From a checkpoint of a small transformer trained on Wikipedia.
Size: 15 layers, 3 heads of 64, MLP 768 squared ReLU, 20.9M parameters.
Architecture: RMSNorm before each block, normalized queries and keys, some layers without attention, shifted keys, value embeddings, skips across layers, capped logits.
Each number is 128 + 24 x the weight over its row's rms, rounded and kept within 0 to 255. Layers, rows and columns count from 0. Numbers have three digits each. The size before them is the row's rms in percent of the matrix's.

# down: layer 5 MLP down (transposed), 768x192, rms 0.166, rows 729-764, columns 0-191
# up: layer 5 MLP up, 768x192, rms 0.174, rows 730-765, columns 0-191
down729 105:154168138137123146073186137119107120076111113096112143143138140112117183127142152112117158119109129095133118160128140131096119103135102115119135124139142109102081099126137123122142181154129100147153104118099103131112146127181153141095149113129149144154112101119130135172103124101142088105155139143140142131090133118147089096105099130063136197144154119101117117125111179142152127155078135138140140103115123165100141123141111118104077133159145137125135122119089116156108092132120181127131160169155134143142118102137086121085154163117118110144119128085132096157125133166115106113
up730 091:114175118099096128129146123128106099102107104138085118105159126081140116112156108121124136153120149166143124090149122178104160125134120143162164086147129111102111123105113093128160168139098110141128146136140101113132073146085140168127131198154093142146111090126137110100149140118123129156193080126136161131140155085079148167132120078157133142125112120102094130111189152098144110156169086120100144163108143126161120123128103129111139156130157130128115106135114134100111147163141136145166160100138138130162119131149110133160109089131139117102123094145125128126135121138117094136
down730 091:143121133142110131121123145167157186165131147108159109116114140116112147162125162150134133111121132104106129162124151109125121146097100136112101142144093149160136117157156150105130101127140121138153140112107143176181181113155098131106104056105128122098127151150108102170117113146132155129102113128167104117149141148164114103116158149132106166132137131150147131093126074167121102090143137114155136168124143107137115131170126113147112099108141113151144149160102133119152147128142075121082106094097144153144108101106161117088148098145116123117089130168111151067111151075107130149
up731 099:105119129080097139096166105133118128091073124134102109142122141146136113125101124097113116156114153170141144105138120119159151090152131102163145137142111116116151143131103122112133100099104126108077172123167119147136089141111172164113144128148093128140118095139110096104148172134145156112113110125117120117193152110083150101098125076122166113120141148153116115132155152129141123118148158113112143089125165105125134128153109147141117132118144134148109169145146129104117141106120139197169108096162135076108129140091136176107141139182148122148131114172148183126086142125144117115
down731 100:115135071137123139137153153117133094089114148158121165138149113106147141122129142154147089126143179099152130102127156144138155148130114126137067140129150092127158131108140102086126140160128094102110164084139136133094131169057121092092133123129087158150130113144112149139137135129093149074129102134115114166157148105104163140095124099126129200122106149108134110172146147157104145150131165141128104128097171120118135120096128136144132132136098122153115113111121123093100159151121104156089104156146175129127125107138098139168152177113127108111137139131183122149125129129151130093
up732 103:157109173095118149118104142096188134090128142161128112077130116072105135093187077119142132153132124128146148153133134154162119145143073148136116113095123079126139136115111152106145103110144150120084144145137088175149146129091111134144128147167114114120102108088140104122112175123102102154135134149130189141126143134127118135132171149105128108126144135156120088097168121115175141183133138146145171139190090123100127139147123151117132164137157119127112142145152141104129117151158137147081162109125116102103137119129147132116136150139129106135123131143088118134144076146106132134
down732 103:137110111134135177108142129105142102100138150150143165113156123120129094169103120143096127179151135099136115115090119160134079123142067125119157112101104101115131150092109136128135120116122112164111128200124140155125128140103091128140122121097109113153123132107146117100114136126095141136158123106109121080141133134119121090101077139162108130123161096157095157119110129160078113097127133113132134107164106134123125186148105133169137165154118113158117091139124175114166188167108129151152134157099136084112113115126137168095114121103126101150120146127117134143174108076131138096
up733 104:080167105138128141138141165138104152192106165141087100125112142130118106124161144083122141178148125123085163155139085160089164152110129099126143116151090120114139111117114107131113164120154144106128139107122116118118119113185143145148161147109157150099131139123112135101163141118108093127146103142100122129116176081067158145113159106136112140101159166117122112133127161121117178113179128113130098154126102131147108133114152110133160149087128127120077130126155137153110136164066153163139107066101114119117127139108129138121137101116102146130118139147115122162150137141125101098
down733 108:111136144125149124150147192113127138083166122145134137148137133105156106141137150103138162133132179152097124096120099150134107115119131123135142148136103172149139109104103127129150110174116134109114131123107173084134099167071134146139139136111143172149098077141115130130153137088082137117148122102137172093117112140100155111133144096144158154141108155140138141124102121153138099113129144116140155095108133143169126108129129173109134129107107110158084154156098169130130144090131092141106060159130129106178125156098104099123122128098137150137155147099077127124081102167101111148
up734 122:142136134133108111120118133154148142155092136149169133155144105135139149125156102103166126116106117136140173134102093126144158068121111195156148097158135126136129125073102117160153102120129123159119135138110121119073163135125145170130123156111147103091142128099110097134056120162167175151119098114138127126130127126118116143155098120103155087148109142132124142063155112089142160145161134112115113104150182102097167143173117121152129105161112114079138121117145090105141132117128161190164115140158119110130131139070127138109130133137131117128120115127121139101134122142144098142
down734 123:123126099132110088114160122071149124134141162131140130131148128113082112163127142108156140117184141147117153147109122109162133105148140122154152157154133167117141159139144131142109134142156116153116135124131134084147120087134103154111165159112124126075121087104099127152097153091125120122079113130155100139152141129135165154157158134136135119145155186125118108187156144114115164117138106141129111114123106103131117140166108182115095115179122125103129133137199128166147173128113137160136113156126109155156119161149134137108129116127073066122167124106108135130123079123155157114
up735 110:093108175119156112144123107124130171149122102137151098133090112110067144122151147154165139151137125152117134129126099188163118134143117103136100144106146110112124151104104096169189134163123128170127159135112126167158111102113112194131126170132121124121116131099131137136091097137130109118109105127096106126158143100114095097139100123147121135129126169127137113135123115141201105154100149178127126116165131117090122128124135134173159083143171097133142150156126111080114148160139142109089119088100079132144103138119160131131107116094161118129151097125115129111142107106118092133
down735 116:156127120121120134122169149103120064120123140128164149111109150148131167098188132120135126126137120098119102139138127141110112120091116103124158142112120154139094067139187130110168133152136120143135156142107166172115077064154139175113140120157151137116185123129163135117165134134117135126128140084098103112127126166130135094141141114157121134098150146123140131150133154122134153102124118116130159103143072091101111119114147131183094133124134121116157135097103176124141146168182157161134076129161107166129116116119121125133117125124134137073143167123122154132115113143129145089
up736 121:149104133130114149151150125126141112138074121105120084142108121097143137096102134126107161118115106133188149129135065188120113145157107161127131102137081142135100160106102099151139140125135127146134168093127105121130162076152183173134138160159087124127132117110129091148108122124109121133128162161109129133181118106129107109143134132137090081122161135121111128116137177122157124181168095116131153122150136100156129058128149138115183141145187111130116127097114136111133156119178106130158130132156134122142136136111156157127100104098113136157139100133131141117159123108115137125
down736 114:141114092118137144143133137129109108131150126117118099124141131114150121142114142149053159116100101132135112117112114161135104122136115181099151133105102151100112136091098084126115146118116116098161139164087133130103098148185147130126160166105132150178152136127128131140137104129101149112101187116105132128124121125142158136092154172156099114121124135156108171123141116109140108129140108158114111141139157162121159098091094131085167106140155167157091121123096118107131116126160112167137135179158132112160106162130161143138118162083082121162153101134108130086137157133150170087
up737 094:121122133101104140128135107095087119089094136138088124122118067121139115150160136124149144136154108135157151131129128129108142087154189116160123120151107090102154157134102149146117148162128136126151207143122122137144166103133137133141124089145121159100102152137132133165102107130146113092116129130137129114142156077120078082116127099132150141125120101146106125099126127146148113097131135105056182104118128132133104095084103106117121117151137110097106119123144135167131100123166148139106093144155113109113173132101113131097096108106134131136153138103147155173123125184079164126
down737 093:128139160092110151191116146132114179140167155124111096119150117143110119116128118124110124154121113129120094141132088150087112119146090066138112135163130122094102135110153148157195117145126091138096122146144119134152170158128112156118145143106120086096147146115145110119123147121133111142134181142107146148123111105123155084138142095149084124083148131153164140160130113140068164142098124114111142103140100151164142138112154100101155160124080150136162106199117109140132143119153108126149137131157132151147088174122114121152105157164148115138132108142099143139128123130155116164
up738 102:083191139139178117111124139142071128129126127137152111114149165081150145103143146132121165144137107108087143128100100171125161152111146154112116126144096099146118144075135139119130129140144145155087163162109114113159089102074146150152179127138144125078128126135122115127151117102152152091130140113155105143109140157127153117109061102174136114141111142122142128113109138097133120141129135157096144155120140117131116125187147130141130145143145099094152130128097121129145139160160149124070142083153116099095170092091129109158098095132144130129112104145142106125151127133105129167
down738 107:147091141120181119120122117140137118152126154103140140082128124147152148141159127137123146129110140164096141146113119120107083091143141136140138081145124167095116132100133144120153134116142115160128154128074117123092078110136137133134097090102149110134131110099174102096175134097152112130110163100163153113080107140131124129145119121133147174134103098123122144131135098163139142116113097116088124188147109125151143109153138161164128132103162166115117134132122110091156156138138103148109114085138099102120133091136121101167137160087161089063129176111096095134126148149131096171
up739 100:108105128120130111140072072126166128154143117167142103083096101127141099108117115144122113144149129131155129096138139141119120120145134160178173138111106069119112104096102117179115121083131127108136166135139120099119093119117116130131131137165077113102091162110108112130153172146106163149160120140123114093108125116095097093115159122157099114142171115110109124113146115099151131100161128141114124126147097143130114185079151125143164123140151077095124156128120121156153140116147121084163153107114114083120116120132158156099134086154139157137111124163156153108083138144115109147
down739 099:104124147157112102144140167134118156175098112176134095104116156112151077104138108118122077097094159138112109125146169111068111124114123146170120165142122146109115136148128105148128088134129094159124112123115133113128096096116090172101140149119123119123141150081150141093147133131112109124118120140153083119099156173120147113135128141158134083168127144127149193146156059129122115134115157146109111187120124123128127148172129131114119129106104091097110127103105140123121150135104141128133108147111132115144138114111172053147162132143147095097159122131109110142133137103144164118
up740 098:082115169064133142105157148135134174121069142154112115102116114149115139082131126130129123128119085146170144102147064124114157145147136123108143159134142073117163140071102126125126126109104113127107123122167144161086120140152122113127141116171104145147139155142071118132112133132109139121141137166124100142136142093122134073133094126095109130146158151141157136086119145123144134159098134123122130144112120107128102083130092121181128138115131128110103105143135140139162117100161133159132117122118102087125195079130165138114136127164152140148156101170124133127145142110078142111
down740 096:120138123118078150188155151147117119075163142146162118108157134098111125102114159133143094139145132088085074114132097133099147125128146113069132129117117109110136126112148095157081133102127139103131127168105129138086145133129114118102142068130113138170153140117137120114113133145120113124154115141111128126138130126095124132162163116114131146085164088146151151150119165143044129090148126124155129107098097148104161127108136100135083117113130152089101120145139099159142179115121152158150093133107139121095163131142070171099107117158134111140143111126121132132111129124167131111
up741 102:137134157150135099123075186088158140125088161144155121132138149138099143100109133113155130123116123098117136104122121181175148148135144126170146131133120134135139132105138151105117156120156118165147163151152108171155115125122138108147130152141150119134150126133123136182078130150179166132130115104064144160113116109126110086118154123125112139082168135129124126146144139111122146139109107138112148077136111095106161149087114149127124143184173112115093132140123164118143112178069119153121159092155139110122135066125112113101141122157133151156122088135165126150103154137114121111
down741 101:117139133114100124118126145107106130118131147161112165099136172167114127086106123127171104080113127107124152119131119129123130072151158102123108134102122172126144159134130124147121105110149129120105122129086111132118139121137115145095164156155133103127137117098116156130141102141128148116181088108139128110093144154081118132134108074112185065109130160127125146159124062145114167146174143128112092101119109135160088168109126091148138093129137133069104108161132130148138144121103143133111078085073098117141104149126160124135128161108099118142108139096103141127148146114109156105
up742 105:104131171123112114147062132149167133160131140166118074123101146069126117112132122131167138144100118151103145095161142129123161074121135141169126157100157111128126098104104167141126116100146151163103134113124131154140133110139118126166170172125134110155058157160126141125150127163111160141107092164112124150141149130070133112137133117114142109133163140157134110125100144117132159139116147174145114136138133078131140144105110138156142143131127128132094133141095113076064113134162157177131179134098156093133135135115161123133136139132160120117111103140131134112141153153140103163
down742 098:099133123106130162132110149109134141103117129142125128125154183123168106120147160165124099123094148119109061118127079180124132113142120129137132157143202111117130105103106102092124135148158121163131113136136113143133132143122094133107141105097094096152145146181199166146160118113105153148146117103107124174162119119140139111118078111147131117122100110114130135128168111111137142185117126101139119120150146121144162100104148146141146115137114152107152109121109117132125061128119131145115132114131112153099157109160190102112167140100146094103137104105086097142137121081133150117
up743 106:119163123130141154175095134128125112107160179143099122077148097106135118120129141122129168108153146091191159116117128168122115128149142136118193134070147148170140163114086170196101152130144108149114165125129131187170112073158170136141130128141110126109105133138145199156093167114133179114142135121158096130144124124131149157122172112145099121118154145121088103124144132132119135134126138098101154136114126127137118145103148114148129098137152135113127143102145127111137164110161110154126138133134146103148158142140111134114126126166129143131137096124151138168079130113136121126
down743 107:119124111123157145130107138114085125161119122113085132106148119139121132111123109164157125103115139117153130114109102134102123095095162146104171172143161160136124155157133118166121156116112111130136132164192115144137115150078134134066145117088161105168125114123169148124129125128090113090143091126115125153119167148086117096152117111109175097127146131131109116134149144143130132130122112115100089150132138150100093130114122131116119072140136170081142093119169131106154120101156123102164106147068091112167138130108103136152149171097140155172166115121110130137078142130110148110
up744 097:084143175075100164154139153152129138136140136121141161118131128118126140138179106090123127134131095113122136115161119136121121130172129144138130099170120116130108136097104110119134130152128082116136180088136125162098152140139125137141184103123118123051110144130143138147155124146117127122127130153144161141158142132117135119111148147128112156136173120087125093185110180095119113206100094184117128168117135125080097101119109106143160149143118101104129112128127096115117099137142115163161121110164130099074128124110113172095132137122145078118146141117108130151125110149142133134
down744 098:139154099112179132113104127139146143126127127142147075145132118143134128127105123118117140113135148128129095117103174116138133135121106169148129143116105129191126133116128131074071142118148145178138113181133133103110072108080101154149148148105118153139089114090164123138145133159153084133112140104161101117122116116109124141107107143129125126135115122161138147115141106127125134073160119071172160143184177134178145149171117175115099112145127130180100142132156148131110168139138125096092131149124134121131142081155096150132116107148128127127112156143142128090116127090159104149
up745 101:171122142114162094125150125113156132103096132144128164095158143087135113111152112105137152142177117134120116147158085136107132110102159106131156128119129127104149125080115128139141100129155101154114119092109133148103141081132172129175128176133109178111141091103116138106150131113160137122150123126130170150110100086113082145107157115103129146104157144099136148103113130109153129110119080073123172119140166137153135123115126097148174112144155145135143142091093133132163131138119118161099148090136120128076152110151131186136147122166147116127074110152154118160155133137112097169
down745 099:140083099119123126128169154135153089135118154153116138133148131068129165098116161118112118117108116163114112128162113125091094132091127116142170126130155126091145142107172131109113099159106145102165098144140111163120117083094171129151141131115110137139127124140133124086141086132192142103144118131136135122138120113139140172162123116086157151163091130135116129181149084174121089118096126103130112127153116137148115136086107110165133086157138149147134155117123132110108161104146163135130099068093111125107127125176097110125110109134115130109119132168125127145159183080126117117
up746 112:124125146125122130141116123140176147147124167121076134137129115112117149140162123129114124168165152126167178152150133109107132097149106129131180130103114130164119153122117119158192130114161091134096114127142146122101144111127166127159159135122130075128131100087141116156138115095103133121118129136123147143165151110082171137163116118170160095115125120113153108099133096163129146131123136129108118174188116096166066092175106178145157134135167127123134134168133097135103138138181087154126123137138118123111128120138129129137128123165148131183122103155129170129138120104099167121
down746 112:123128146116141142122155149119130139131128137155101124111106165117105148134105091097095160142109143148161135113153110106105127147063133133121166175102101127102091150125123106116160095118173124131101152140163148126133122125140132123146153149140107142122075134102179097086164122161073096075151089115132122116100156128100118110180171115148152101110125142152159135121152081106114132129105084125141144141131104103130098071164172128137107110109138125135147125129148140173154136127134070154148118097115120139157130109145105132116112153096106117093143134081110151147101090100115120109
up747 094:137135129075119105131131148129102173141119130148053081094122108060151130121167096090128122132132125117191146131139174165149129127119143130134161113173130095112179156127160128122117129150110121127121157114128139103118139141122189129121087120148130169146143129131097124105093114100106127136138159122144109138163110116126134101113129142146160108090110146135095122104127134116168070152104145122118133128143156140098097114130157125093162139110157131123153129131129130111154094142106136120126177101139162082135107084096133115084116094124120114100087112109151161145129104125129159180
down747 092:145123139153126146146118118150153117123123121135175160149146134157138104147105149101160170074149150146110102105082113130126111122110128114152123164133133124134089082104119164140136103092151129143130112163085112137142118115138073143139127094103113101132087137143107153124138139155162153132134104144099135104123114115102117168141144096100133136174133103096175161174109111120114153114148121106097165123145119086136127124127099118170100105143093138125115117173112103084119146119152115123153118139112119191100127147161196108129132164150178146159157134154106137104152167170132098135
up748 092:133183123129164148093125076113129098163089101127096115105080134152133153119165139111126170122116120068122136100163115141152172108174122095133142120151112159129170140120122160154112100109085166120110157134128141186104107140111157126147141112147160161127103161106111147099138125140123171144162097125078122101152150103130102138110096121134119102147140113143106133113131106112121194160143127095118178139120135126127140087168106097154143116120115128108089145129104099090095145167122113142119150136112089125148134149116124123137151102128140103114100104166142164144137141103126095123
down748 096:124105118190146148107130145163145142140088089129107153154133175132127121113127110124112098111150121154076124144141166132122128145124179103131138184118140136176163114172177128126109105139116117147124115136152169109133140162131096147130138100126172106130139106130140122140142139108161123119101168140119143187129109149157129083124182141139133142115108163152136164129077124144132128138101132112145094127159111121171140133109117141131114063119110119147129116129141143126115135055148146130126130135096147183074123143118168122189139136101134151131105128114125119118136169085095105127
up749 090:126140131114167155157120147125158158119147123165132106145090136094108146126128116139124139151121155112111146136179100188079125136106127146112130121071122123164108093090103105176192143143128139138126119124092117127123137148133122155147122147173114133120127133123110117128127121147117096084159159101131089069111104136085159104106129100159124107119110121131146109119115164125167128173070092145156147161135167160144131112064152144152144170158130112091138134138136146150114152104133127136115128148142133153143169075124147107106135125116133139161120072152145157115108099103131118119
down749 092:113079132093138103124152122115099089142153099112142162162103095137117150071136138126125074111127143199106088105128109107145129102095091113121128138093176161087086148161129089158127136122132129091117121127114149088127128129116139119141111130151150139136159130100113090083155137153119110101108090106113157109138120173113086124151092152145121107100118118169090162147137128161146108118084136113143116133157131160083127112118112113131146167140138093167106109112137129114139125082122143112143090089131132168107128129097125156133133143095165108121139110176109143102113160110124140123
up750 091:086127159110136087118125105123114152110106134129114100119110126097157113115141109104172138118139086167171117091141105128108145121134126143100132079075133093131089127133146147181175123168104143127114131130121126131136072121147126133191123168156153115123131141124122137130137134111124080091094113119124114153123108100115132119105077149177116066166139168116103102112140122119145118101094091132151153160149149148111136169136127120147144110140171101098159115152106113085124126185142173139132130082133159105125137139108132117130120076171155143104125127148151099141121145134110130127
down750 089:161165128114167180130156174140130106146099120115177132115157130144112160073140116177094135148161119128123167124134109131109109128129141103090141119121124186155160092134167104127095116101131154098166127112118123124123097113137123144122116134146172130122114111133141097160096129152120118120158150137097116114107142184137104101172111076107107182115129136124146112114112111150129126122169171136128161104094122156115140130110102123119147117122185157149127129152147134153124151103127113163128161150132109112127113161130115163104062131148184057105142127144129119117146146147120122127
up751 088:186164117113171175118129151116123167128132113132158137120162133127108109084139119135154171128132148147161140157090140141107143147126118145145124114091157055115116146145127070161136118111111110099126115109173117127172100143133111117147180183189137109132081110119105134141129120135102125114154158117142102115117130093072134108111118092142124136117088100119144111118096149122191133141136134147146157126155170128122159115121144119127149145114144086110164107136112165130132140122135152102100142115172076112135121114115168125095143110126163139139124135165173141153106104117123110135
down751 091:123175112103141170136129117126135171122135153125164132112117149125139137106140111170122119144117081119085099129118131179095092147127161135100119089157113135175122087118167138153123162118138101145116146121123107126135064146110113105094151121123171109083175139127141128106156119140139158173096085096155102133184109141116140118152152141147130103102135139090146148178159131117153124135101140154129106162153141109139123106151136145139129153128094126109169097100156124090143129139133057100115133106132122143157092126117152133132130149122131091123157150155158108136105086152125171159
up752 100:135170119136124131128066112149141180141110145140115122128143140164124172136176133109158121133109106126121148105136117141123191081128093072119124100102128093097127116110146149131141134129092106092148126112122133168123173129135146201131141087126125136137086132118112112149113150108184138155130119162122135128146108104136082124143121078090151093102123125130134114115116119123136127109143106133133149137156126093118065141100109097115183107103127120125142160129102145159084101097127177186104162102133131097115135099144108183127169117140147137140112123144110146131132123142121121110
down752 093:135127129133099098129157129157110128148162120116103210121134182147158126132143112062129140117120147128155178126135147147126148118143101118150083126122148126132130096120109116174142118136103127106183133157091118120104112113144118147088132089133122141153162122122160106094130115108157094149109122119156114113141143135104121162164141121138169104149121060120150180159105062104085119110155135123156099169083152124119100098141159124098140104123094082105148116138111147088099097134122153147114127132120144111130128122125133121132154143143167117117154146134086131129126111083115127166
up753 101:163150120127129109129113124117116123126121121170122137108088152116180124177163076105088141157101113139141152148129137145135132116120122101153124126160119080129159139131155086137189116134105120173097141162137101103132128112102101159173080105102143136137137152095139165134108115130102104101137099124086159133127121133084154138120150106132188079099126132159143113126153181108155147142144092128108149116152148147119078128132121161125104150115148110137048132139116117134121139119111144108131114103134110073117129138119102175103151116102149116107139094113121161124140087119139168119
down753 104:127112129128160138108123128139110120131147109111138105114132144126166121194105088085116108092101088145140145111156137088113121125089122138120143151126096099120161138136133109156107098136117106136161122146125153121134124130134143076160173113104134149110147108087100150116109123105072139103180125120135104162102149145094142101159128172125122154113139100130144099142163093119137149119128117122140116102133160130127151113140106085121126124079089112112107151099089126078146147141098112062119121102139160071131138150160106174142147150134113150116143165122104163131074123142137152185
up754 097:158112123103162159084126095109182112130110170141098133153147089090127160143150148149095163132105111123128158116126124180122105144158152133142142081108124155102144140098130115153169164129142101131118130160132125137114114127118136122129121131129115106186107123100105129120087121135158104080194129133123129107088129123141168088121126112120107108138174157171112118115098151108122143174124100098076107128123131063096128128158144104170139142158119122150090132118151079134141101120127128118165142169150136090119114126137115144139104127149109145135147107126117185104146145085106129114
down754 096:090124159134085152095142134162142108118140157110114171095161117096099131186119165115158101154117132124105092143138096118109071122163119146150160107130107167142144094122154101148111104105152131129126118147152143132119118155118084122119129098113109158116131157096129092106161113158109139156117101154158155124090086120115165085124140121138111166123110072160144123150125105129128136084142131158157112161109131074133137144125141140119148150124131099137155097150139063122086092154129142155189130145099135139117093119123129119148143105134150109128143095077116122139121170128132136154
up755 101:167108089133100132118072121117102166145117129119113077107138138157118152128138178085184145153146111095097154106163130124158112114109172083133120128116124107097108109082100132146125142140146134158151146125127160145113115074179138157117193138148125109091150131076099120129138145157101175145119105105144148109131143108125092114118164080082109128170177115138139148119126150170126131141155098141123120120087113134127159137107107100161132125144152119127101126110135126143104150136140101129152163108134138092072149111098150148136156093121128120137130156144112140144135108131140133148
down755 103:153145094106105141096150110079101121115154136111116141080170113124118168137169115128120164141171101122086144104122093107156093121112107108136124114081164147102096145118144171133121090096165147093122174169110136132088133088158117114095129107168141117140129121111142096106122164141099119134130160114130118101098101133127141150123146125140162149171150122135130150135164115175133091138156104107122093068103131158088147160129158110141144150109150145104086137093082143098134130124141162124157109102127169111094137144107137103076111128157138158119127128138131122135117129149114140155
up756 099:145183108106134117128112136160080137113102100156140150139129131109143121154118143097164142095102135182144142153112122161160128141130117104125136132151102151147085114109089135136098165090138148120130141147165128149050131080137161120171156111099134155116121130105130154121096100110130143136155154119167096130120135105101135111158157129116118145107122152187150162114130159132154127133158150149114135094102114109144126092100133089119153193157114106124101126083127117149157116148115127140042141109170120092122134105150149114128108139128127151165140118118110131088126126099110146107
down756 101:136126142091150104114158117099129127101146141143153142106118127150138120135091111116124125140150148102111139099067141108117137102130122121134136116125124154169087147147138112153169082127142129142115120108134156126134147123137124124146169125139152120130125109146109106163133124097055153108125136140195132124153128175120167142124185140120145128117130120121090100113125147126078171096130086138150142092138107117089142131165138135142125133135168124169137171105145107148169159125101100139110080173171165159114106132151119157166083164110133133068120121145096160163108160132157105140
up757 095:133153146108100151149153127147134160162167112148146134170124102103129052084133151096127128122098131163143150124109120139115119127169082147139132112135098148173139142124100138144125146119109118101142154109100171164124155110110157109136087142128146117144075158120145188138094113159169148121161154148156113139153139148109135132163147138129094179134123176177117110114142130120138116131143142110104115086144126120073099095137096099145099121116138100143138104112102054127137095131129179129139125124175144128137123089121129094112118125124108150119114128122132160098152151169116110133
down757 096:127124148137126123131116107144178125142118105107153102170162112147128127130157170130134095144123128118142111107134125153135161137155135111140133136154146162122128146104090088143102083096127113149135129090174114064101109119145105135123147142168126112145115121160118112093123154128136157118156113111141109179105153109079126114072126128139093107113160132119149127158119082118161130123085117083127130178115157115153125103124120155160142145105136115123127129142171161134157114143095064123103147108114104133123168127087104169145173180148169088156119142143128186108122131113151109148
up758 102:149159118149095112109137130149144175156155120147084111102142123148129116154119168148165165163141137118149131071135091146135161120138150137152110156129162108130159087142104122168140141106121104110148129102135119160137149129171136130122165133128122111126111158129121138108134118180172141168132125137119117123109167129078125110122097134126141132106117106117119064083094164114146160102147122114132150148141114104111134120106094120091144102113129141099102155176101135104088119148176097174136129101109151138124135127123141131122167115131168204157117108185138164121121138174142103128
down758 099:148124102158092093132163134112133160124119110160105123112144148140145148157150169108138120144105126133149114100090119139106103094114115169136095153088101123116156138114138152138087126133149120153134119164112128154153111131119130127111126112096132126134107142112108147120133129156185124148114095164080128124132159136125096131128142151149131135110121102130120076114118078091117103113138109168157136155150168108129124091146086148086140098158136185131097132095108114084156108187133150175115143097087124134136122105079131148135155137093164099081146085102118120177120100151107165129
up759 107:184129192147119109089101175116102120135130112125090133146157125127113152119140149120115146142117125151116162134120118134156113157146135105150138109120091128124156164154135171138119162120155121126129175147124132160135109145118165130135130098134119138131134122132050131138097114118135144091105104109153126116141094099098097086106130120136126118149136130112091146119134180124126129116126114140067135103162145117090143128154137124107187164137124129078161159103140157133148105126074116139110190102174111120142150095150129149139121094158130111150126079188116120176120101125128109137
down759 110:134100139121142123141140138148137094106133127107117185149136097110141128159165172144114114122135131166123140128126165156137129089147090136135143115157109105119110132177155162136120145176106110128167181130152119102141113071085116116142146113133176133176171084097104125090162085111098132128092081134113096092125079147099153122172090136100081111126180164140141132151141119168148137129156145118133140114144164154133121104124143117146134144115134139122088134175144149139096143102111088129108141123157125127142120090114130115116115109136102131134128112150065129147117126091139145125
up760 096:142154124093098132156093123104072136119147114152155116129101088134106145120128157101111148126138094135140199149142137098157126100156116113150161086106134113128120170160119143126172149133178123094154163135099117137103153129154194132139142092107109134132115179130134135164132107123114172096127110116116132140119130121122178141106134100182180151128151179162111103165154133090146144127145133186130126163140110115117145142109146138108134098160157121144153169087111128107152116150093129155145127148127161132127138131131112130117088149150126130113124112125149160149126102114121123185
down760 095:120107125141123121124103177119145102161128147083100118157134118102153125106126137128161121130081131130145094101117150149159158114134143148132123126149145082127127078121138102086102085135092115084131087106085123135141113153143108099159120135107151138145133060132093137121166112122144141163113094151143110133095119108106099131148121102073155141113111136155126120112099114100156117118091140108139174143168134153133139164127109090094155104121104092120077094102110099100143103082101106120116146148117118115127119135119137149126138100164090083114136146148152134121132147054125132084
up761 099:109126150135133145148123144112104166157156147153099095106106106126152152090107134149143146160132086152148141142133142135155143124104109156146117119142123148167152139101115154116122152153106137154064153126175130168176145132107160131174120128124122118126098139101079107129105121149161109166087129147116124149093132133133121119117136121099140144148124160161103156116101124122161144174077156120100126089140116090113175154093074106147170144156139127108101184120082098131103075115125127148126143075104132113132147111126123124083138148110115165093114129121129144129164096127087135137
down761 100:087088154141092140168083161121101133102155128132128141109087092119120130148133146127099094116185106154142109136163128116112127094115118180133110092133170138166124091106120099059154160165077152112112107121151120159157158148151124115147092119121095100139168071092085151130120119114125103172125136125084146097109126123121135132149118112159119140145148128129133155116103144085120123120091128172122146143132128149135130127153116109105130134097134132094144147148101140129139111077103126151151094091122090114122147102135104115110114132129073140114137106122108105157161108112176128131
up762 095:111148188096166134126155109135166115177152103166115107128171118156147093108100081097136092133144136126126144111090107154127150121129133129162135129133158128166103120080142119161121145160142158130139128135133139151155133083110108108185114162178168123105122152118150130127098145128145151170095137174140128115139137086109162117092092103145151097119101128137108073119177137135153159122121124167128143117133124141141103146155111115121141148186129121136154132117126131145120142185129133114116117134100133137112149106122125124135077112105136188131107132130130163139158126112183167156
down762 097:157130129080141075114111124104124183137142104126127116105114116127132152124123144148111116145072118149154118135106165153111147118151111153112045142095129100147121147150146116111118098130132116130120123150123129143157127097113124097152142123170159168131147110066109167119113111133098093156112127139149168097108125141143112147124140132087131102128179056159168155145109149135154147161122109157102120091166163129146121145135137130116119144116070089108093123143129117122123105130102158151155094112129059132159163134127100145142113166106107158112128125113121102153126133120138100152
up763 089:148142115114085067110142084134141126143166115122159131113120091136126081163092119128116167156164151147118145057153146135116117100135172094144149138091128108147158140133109123153103153131162177188152167096163131112096129130123130138134143141146114143138112122092124135151106160093106148133156135132132123121107167100108167144106113106125118110159167139135116090103115152085136123088113153114109169126152127148125158119118126140124125111153147068139117169119142093116108099151106154124148137113165118143130179122125166137128128142128166152114134118119146140151090088127121070141
down763 088:100114179148119166127115125180162132104095125127114144118136137155083173123113132160133140102086090122103096105152150111160135151155077140141151139126118144134134123125142103106140123150058124158135128120104137099137118142133127116154133130137133108130120079171129087141130115126143117116124169106173128165116076153130103095079128120105152099144096086112130124150093130128138136208105123095143093116111120156112125106124158135145155150137111131092119108149117133074160108090157115115145131118126145164126131136128136150154138111117106110095097086159102121112167136094169102163
up764 110:141142160157150095125119100128086145114128096139156134100147085118094138151124140138109145122101122129131137139086121135118155150136115165141181170090162163131113135142152167101136151138162162159130144128121110118136147110131131119197122144139123118136132159102087153173139126147178092149091122153143167107102136134101108156132134141104122107147161128128127112116103165138115139171137182135096150085139151093123141151140124087153166136128176089134162158133105129136074149108145160113125142071113114123092175149154134116114096144107134166149122129182143119159139137122153121130
down764 103:106141093144138114132148112122104147131131141160087128139062078114139110139123151132104121127124193130142105122108137136080132133063142199119088117091172121119112123085146175085096185151108155090135113157120148147103102125118108102121100117099115106084145115106087150096134122152114086148112120154129146123146142131146119154105167168177111116121145121126155132143090117138137140112147111093106151144146114118108131141146117124116142125136127139121120105102122141123122134134143146088133093124133107074092093114165147112144149145112111154126137161169099159120134106131142180102
up765 115:159174134099122108124077122152102139139132139108120141122151115095104103128143075123136157137150111116130141121140137130135177143123123155133188101167107138151134108096126179118133121101095156120133131140124125114128134137136167130135140128122144104109109118096069136117133108176170103158146137127111095145134158103099135101118129145127121119118097158145083074129090184152148176127132167096091136112136162126102145166116089084142104113163139080121165155126143125161127107148143136086145129160145098145123137098111176147123096109149135171160100142137143155100140127149153093099